config.yaml
n_layer: 15
d_model: 256
n_head: 8
n_kv_head: 8
head_dim: 32
d_mlp: 1024
vocab_size: 4096
activation: "gelu"
norm: "layernorm"
norm_place: "pre"
norm_eps: 1e-06
positions: "learned"
qk_norm: false
attn_scale: 0.177
bias: "none"
tie_embeddings: true
parallel_block: false
init: "normal"
init_std_qkv: 0.0312
init_std_o: 0.0057
init_std_up: 0.0312
init_std_down: 0.0057
optimizer: "soap_variant"
lr: 0.00362
lr_mult_qkv: 0.4
lr_mult_up: 0.899
beta1: 0.95
beta2: 0.95
lr_head: 0.00915
warmup_steps: 200
schedule: "wsd"
decay_fraction: 0.752
decay_shape: "linear"
final_lr_fraction: 0.05
batch_tokens: 131072
seq_len: 1024
doc_mask: true
train_tokens: 483500000
steps: 3689
dataset: "wikipedia_en"
Each number is 128 + 24 x the weight over the matrix's rms, rounded and kept within 0 to 255. Layers, rows and columns count from 0.

# layer 6 attention value, 256x256, rms 0.0567, rows 214-255, columns 64-127
[[140 119 106 138 138 116 173 128 136 131 138 115 124  93 121 122 132  89 116 106 110 162 104  87 100 128 115 154 135 115 174 118 121 108 135 144 129 126 159 146 126  81 163 143 142 103 116 146 140 120 122 118 143 136 120 119 151 108 112  84 141 120 139 189]
 [ 80 120 124 136 116 130 103 145 130 141 122  93 163 146  87 136 137  88 140 112 119  83  94 172 141 135 116 109 136 167  70 106 123 129 134 115 131 126 121 147 153 100 124 156 120 190 124 145 134 145  81 160  98 114 114  93 158 141 134 111 101 119 129 121]
 [172  91 131 116 132 111 109 111 141 109 143  85 167 108 116 136  83 147 124 159 137 144  76 128 123 124 115 113 114 128 151 147 118 188 167 114 139 151 140 126 144 153 151  71 118 113 153 123 159 157 131 123 136 110 101 150  95 161 115 145 113 102 133 112]
 [136 157 141 143 174 162 169 138  98 120 116 135 132 136 132 142 124 107 106 116 111 138  82 111 147 107 157 167 111 115 166 144 116 141 126 147  98 151 138 159  98 116 151  96 112 149 150  93 123 125 173 119 122 119 125  94 145 119 146 129 114 111 145 126]
 [125 113 139 137 104 122 185 143 136 138 138 128 139 170 116 112 136 139 145 116 126 110 145 101 123 160 166 114 108 108 153 123 103 149 139 160 153 100 133 148 148 108 143 157 177 147 128 107 105  84 125 178 126 138 151  89 104 140 119 153 140 147 148 201]
 [125  91 152 106  80 145 110 137  90 130 155 134 123 112 127 177 166 133 102  75 125 133 136 106 103 103 131 129 144 145 120 118 119 101 122  91 117 161 110 124 147 116  84 166 150 138 156 166 119 101 117 117 131 135 131 111  92 160  76 138 142 140 114 165]
 [127 105 156  91 123 113 133 139 114 125 160 177  97 116 139 140 147 140 112 135 117 107 137 116 119 114 111 150 106 113 147 144 179  80 134 126 155 119 143 151 107 105 104 171 160  98 148 165 143 114  96 143 157 128 127 133 133 133 105 105  84 147 117 179]
 [ 93 147 141  90 148 130 136 150 119 140 129 147 150 156 145 112 127 117 150 161 148 120 170 117 118 132 134 126 128 117 141  95 117  78 128 118  96  84 103 139 156 118  92 129 102 120 126  87 151 123 150 135  92 144 107 173 102 133 124 129 144 106 141  93]
 [167 110 131 122 143 104 141 139 146 110 135 128 133 107 130 105 121  94 148 161 136 138 161 124 131 146 132 119 120 122 108 136 165  89  94 141 182 135 120 159 150 114 142 120 136  92 119 157 144  88 138 120 117  99 139 119 140 124 116 136 123  91 128 150]
 [126 147 104 132 125 129 127  94 153 113 116 122 121 118 117 151 129 105 116 116 135 122 134  95 112 125 147 146 124 144 117 100 131 126 111 157 108 116 152 113 109 145 144 121 130 130 125 123 112 167 165 157 106 112 136 193 145 142 146 156 173 143 116 130]
 [138 147 134  82 113 110 118 145 126  93 118 145  95 116 164 132 159 116 133  96 173 130 129  94 126 132 162 155 121 122 134 154 169 119 107  90 124 154 111  82 106 111 115 123 140 105 102 144 108  83 148 109 207 135 153 131  80 145 147 110 129 146 154 143]
 [183 106 154 114 104 140 104 162 131  90 145  76 152 113  84 151 169 146 160  79 107 128 146 146 123  98 153 151 152 125 123 149 177 133 134 116 128 128 114 151 105 129  81 109 148 192 111 148 165 113 114 142  98  90 162 133 150 102 169 106 123 109 105 194]
 [ 98 122 163  88 142 120 163 115 125 144 167  96 145 143 158 146 109  92 150 178 160 154 177 100 106 141 126  89 158 123 119  83 109 156 134 116 135 132 121 138 141  94 186 131 120 114 103 128 172 119 118 135 148 130 152 127 131 144 140 141 108 151 154 168]
 [152 157 146 177  79 134 106 158 124 133 127  95 122 110 112 162 140 112  75 121 112 123  75 121 138 113 142 168 125 132 134  84 153 114  99 127  99 143 166 122 115 128 138 116 102 132 153 118 121 113  85 141 103 142 119 113 126 112 145 122 122  98 117 156]
 [110 108 136 119 147 115 142 135 163 154 102 141 168 104  90 116 149 121 116 111 148 165 148 130  87 112  99 134 138 166 127 155 122 159  99 198 117 159 111 132  93  85  95 105 140 184  96 129 121  90 133 124  94 141 145 144 126 124  88 120 122 132  92 132]
 [132 115 149 143 138  95 109 148 124 118 139 153  69 114 183 141 118 112 161 127 139 111 117 127  88  88  94 114 134 135 167 111 183 138 135 108 120  84 128 159 136 100  80 162 106 172 114 133 136 128 157 131 152 152 138 144 122 102 138  96 107 110 148 103]
 [216 127 108 135 108 127 106 128 135 115 161 102 137 131 125 185 173 108 145 169 136 162 152 129 135 111 111 119 104 146 139 102 153 145 121  80  95 127 159 100 138 180 108  91 162 116 126 131 151 187 134 130 129 117 137  90 129 135 116 136  97  82 139 132]
 [161 106 146 108 127 121 118 144 179 102 123 156 127 127 123 112  99 113 135 132 131 143 121 166 102 126 126 111 139 126  85 167 162 136 175 160 106 156 131 122 147 123 128 108  95 132  98 100 124 107 147 107 161 122 103 158 112 137 160 109 152  97 132  96]
 [115 201 119 109 139 134 149 108 123 150 110 144 120 128 140 165 171 126  87 113  90 104 121 126 100 154 151 147 114 135 127 125  97 153 128 124 167 101 144 129 156 154 137 113 113 165 118 125 132 148 132 124 169 105 145 142 171 114 109 135 126 135 118  75]
 [120 184  83 157 125 161  83 117 133  96 130 120 114  83 129 108 124  94 138 106 148 162 129 149 118 104 173 126 127 108 139 110 151 102  66 103 153 123 121 118 123 136  97  92 158 142 158 126 131 148 141 118 140 165 172 186 154 100  82 141 155 103 131 144]
 [132 113 121 141 142 183 124 142 146  75 108  65 165 122  94 142 159 140 169 132 175 137 121 185 109 154 103 126 123  84 163 119 128 122 116 142 146 114 136  82 118 166 163 146 126 129 159 123 134 162 123 161 135  96 138 136 146 145 160 125 123 111 127 106]
 [ 69 137 114 117 123 119  88 183 172  84 125 149  92 151 140 120 122 128 157 155 107 137 144 131 183 112 136 106 114 158 158 114 150 111 107 113 112 111 100 131 176 143 118 128  92 145 159 132 124 120 112 119 150 148 149 108  91 109 152 162 135 160 188 147]
 [131 140 163  83 109  96  92 123 125 125 133 104 135 100 100 149 155 147 129 119 137 141 160 110 149 143 111 145 142 103 114  56 159 155 116 157 120 150 104 104 149 156 123 150 175 156 113 107 159 160 122 138 150 137 153 107 147 142 126 141 135 135 126 118]
 [ 99 112 118 131  89 140 125 139 180 113 161 109 105 120 127  91  83 144 141 142 138  86 110 146 111 132 125 163 171 141 143  89 133 138 129 155  81 170 135 131 150 118 131 119  94 140  83 101 123  98 129 107 160 135 135 165 133 129 120 130 160 152 112 127]
 [151  71 149 113 126 108 125 125  81 159 105 120 141 112 102 157 170 122 102 171 130 164  95 137 129  89 134  76  84 143 104 159 140 164 168 114 177 130 112 136 150 139 141 120 125 141 122 110 111 112 111  82 105 141  81  78 154 137  84  99 120 107 126 151]
 [135 133 121 129 132  93 146 156 152 150 165 111 134 102 110 123 126 113  83 158  96 136 117 141 107 132 151 114 155 100 105 153 122 118 143 113 131 135 144 173 105 115 156 123 155 124 126 134 142 107 148 116  76 134 138 186 188 141 147 137 111 132 163 124]
 [165 164 105 128 122 110 154 122 115 114 140 120  94  77 171 185 173 133  97 120  98 133 158 131  98 135 140 157 104 145 136 116 100 133  96 139 123 156 123 131 140 141 104 113 145 152 162 119 133 157 125 119 123 149 123 126 171 137 130 150 127  93 137 132]
 [114 127 167 121 103 107  96 159 111 130 102 151 139 171 123 109 143 106  95 138 158 115 121  94 128 100 118 131 128 162 133 142 121  97 104 147 149 139 125 138 105 133  94 147 148 131 117  75 146 101 119  84 147 139 136 159 111 123 142 119 131 123  84 153]
 [111 155 151 109 123 127 143 128 108 126 140  75 127  93  95 114 165 155 137  95 125 162 130 141  60 105 114 131 131 127 163 142 125  90 177 121 130 132 143 162 134 165 137 141 108 113 167 150 146 119 126  96 137 120 134 160 114 150 138  98 131  83  91 122]
 [102 136 126  70 142 137 119  74 179 103  73 146 146 160 156 116  53  83  61 150 176 115  78  94 179 122 130 147 128 126 114 117 107 149 105 140 172 154 145 149 163 107 178 114 117 142 105 123 145 123 166  99 198 157 100 171  91 124 117 117 154  96 113 133]
 [115 140 175 109 114 117 136  85 160 135 100  79 130 117 116  91  83 115 147 115 145 134 117  76 105 137 136 110 161 140 108 140 156 135 112 175 112 125 189 108 155  94 138 132 135 160 111 117 142 154 148 115 160 102 100 172  61 125 143 142 114 108 133 116]
 [122 152 115 162 130 123 147 115 105 142 172 133  97 135 152 112 142 135 158 122 109  96 101 150 114 105 155 139 110 136 100 141 130 141 112 124 163 142 144 115  71 169 134 114 131 102 127 162 126 170 113 101 122 112 119 132 156 175 121 147 117 149 157  72]
 [149 105  99 121 127 119 129 117 153 145 150 104 146 105 130 135 126  86 118  98 145 159 133 119  97 147 127 115 106 110 105 113  85 166 128 105 132 137 143 121 157 124 123 113 114 120 135 141 121 138  98 102 164 129 118 107 144 133 115 151 100 132 119  95]
 [ 65 130 149 156 123 122 119 125 157 128 135 108 137 189 143  92 140 118 108 169 151 171 124 113 182 156 141 145 159  99  91 152 153 113 126 133  96 169 126 119 140 106 114 114 132 113 130 130 103  93 129 139 139 149 102 115 143  87 146 146 151 129 126 139]
 [152  87 133 108 127 124 138 119 107 141  95 131 129  94 104 108 103 132 194 117  81 111 107 138  74 132  93  97 116 139 136 139 140 110 132 116 135 139 110 104 125  94 125 129 166 139 137 144 127 102 149 181 144 173 139 119  95 158 173  95 155  94  88 151]
 [121 200 151  96 107 169 135 206 133 132 119 133 161 147  93 154  98 134 106 142 151  92 107  97 124 123 129 179 144 119 145 110  92 108 108 122  93 151 120 114 117 123 101 142 142 139 117 103 164 123 158 133 131 106 149 109 139 149 104 156 138 152 137 153]
 [134 116 107 103 111 132 118 121 107 147 112 131 131 124  93 132 107  97  76 146 110 117 161  94 142 123 132 145 159 135 144 134 154  96 116 197 134 119 146 122 154 120 141 106 117 110  75 150 154 137 126 164 106 156 101 113 104 138 152 152 110 126 138  78]
 [156 144 110 113 111  92 130 156  92 161 169 124 132 136 124 143 127 118  91 162 140 123 153 139 132 106 120 140  96 101 118 126 144 108 126 111 154 107 154 106 182 146 116 146 118  99 139 165 125 138 128 173 156  67 123 117 107 134 105 116 156 114 153 117]
 [101 155 141 138 168 136 181 166 152 136 142 141 124 153 125 132 110 142 155  74 115 114 129 115 146  99 103 112 109 117 148 116 106 138 152 158 132 108 170 124 120 151 121  96  86 162 128 195 130 159 123 108 142 151 146 167 115  75 120 156 105 126 110 127]
 [136 154 104  91  93 139 166 156 120 128 121 137 126 147 128 125 138 113 122 124 122 115 132 175  72 154 140 114 116  92 139 114 111 124 155 114  98 151 154 144 133 112 120 127 161 118 125 145 123 113 122 141 125  94 121 135  78 135 125 110 133 137 105 119]
 [ 92 103 140 166 118 166 139  92 153 117 131 115 145  82 159 101 158 106 152 148 180 128  96 129 117 129 100 109 137 121  67 171 102 117 146 114  95 112 173 113 117  78 118 154 116 130 129 138 126  89 111 117 121 197 126 115  65 129 163 139 139 123 128 155]
 [ 91 150 107  86 149 110 128 142  94 139 154 124 147 169 151 126 131 108 124 117 122 155 110 121 151 165 123 129 125 138 120 134 110 193  75 160 123 119 134 157 102  90 162 122 114  67 126 137 110 130 128 124 169  97 136 149 118 158 123 164 151 128 116 126]]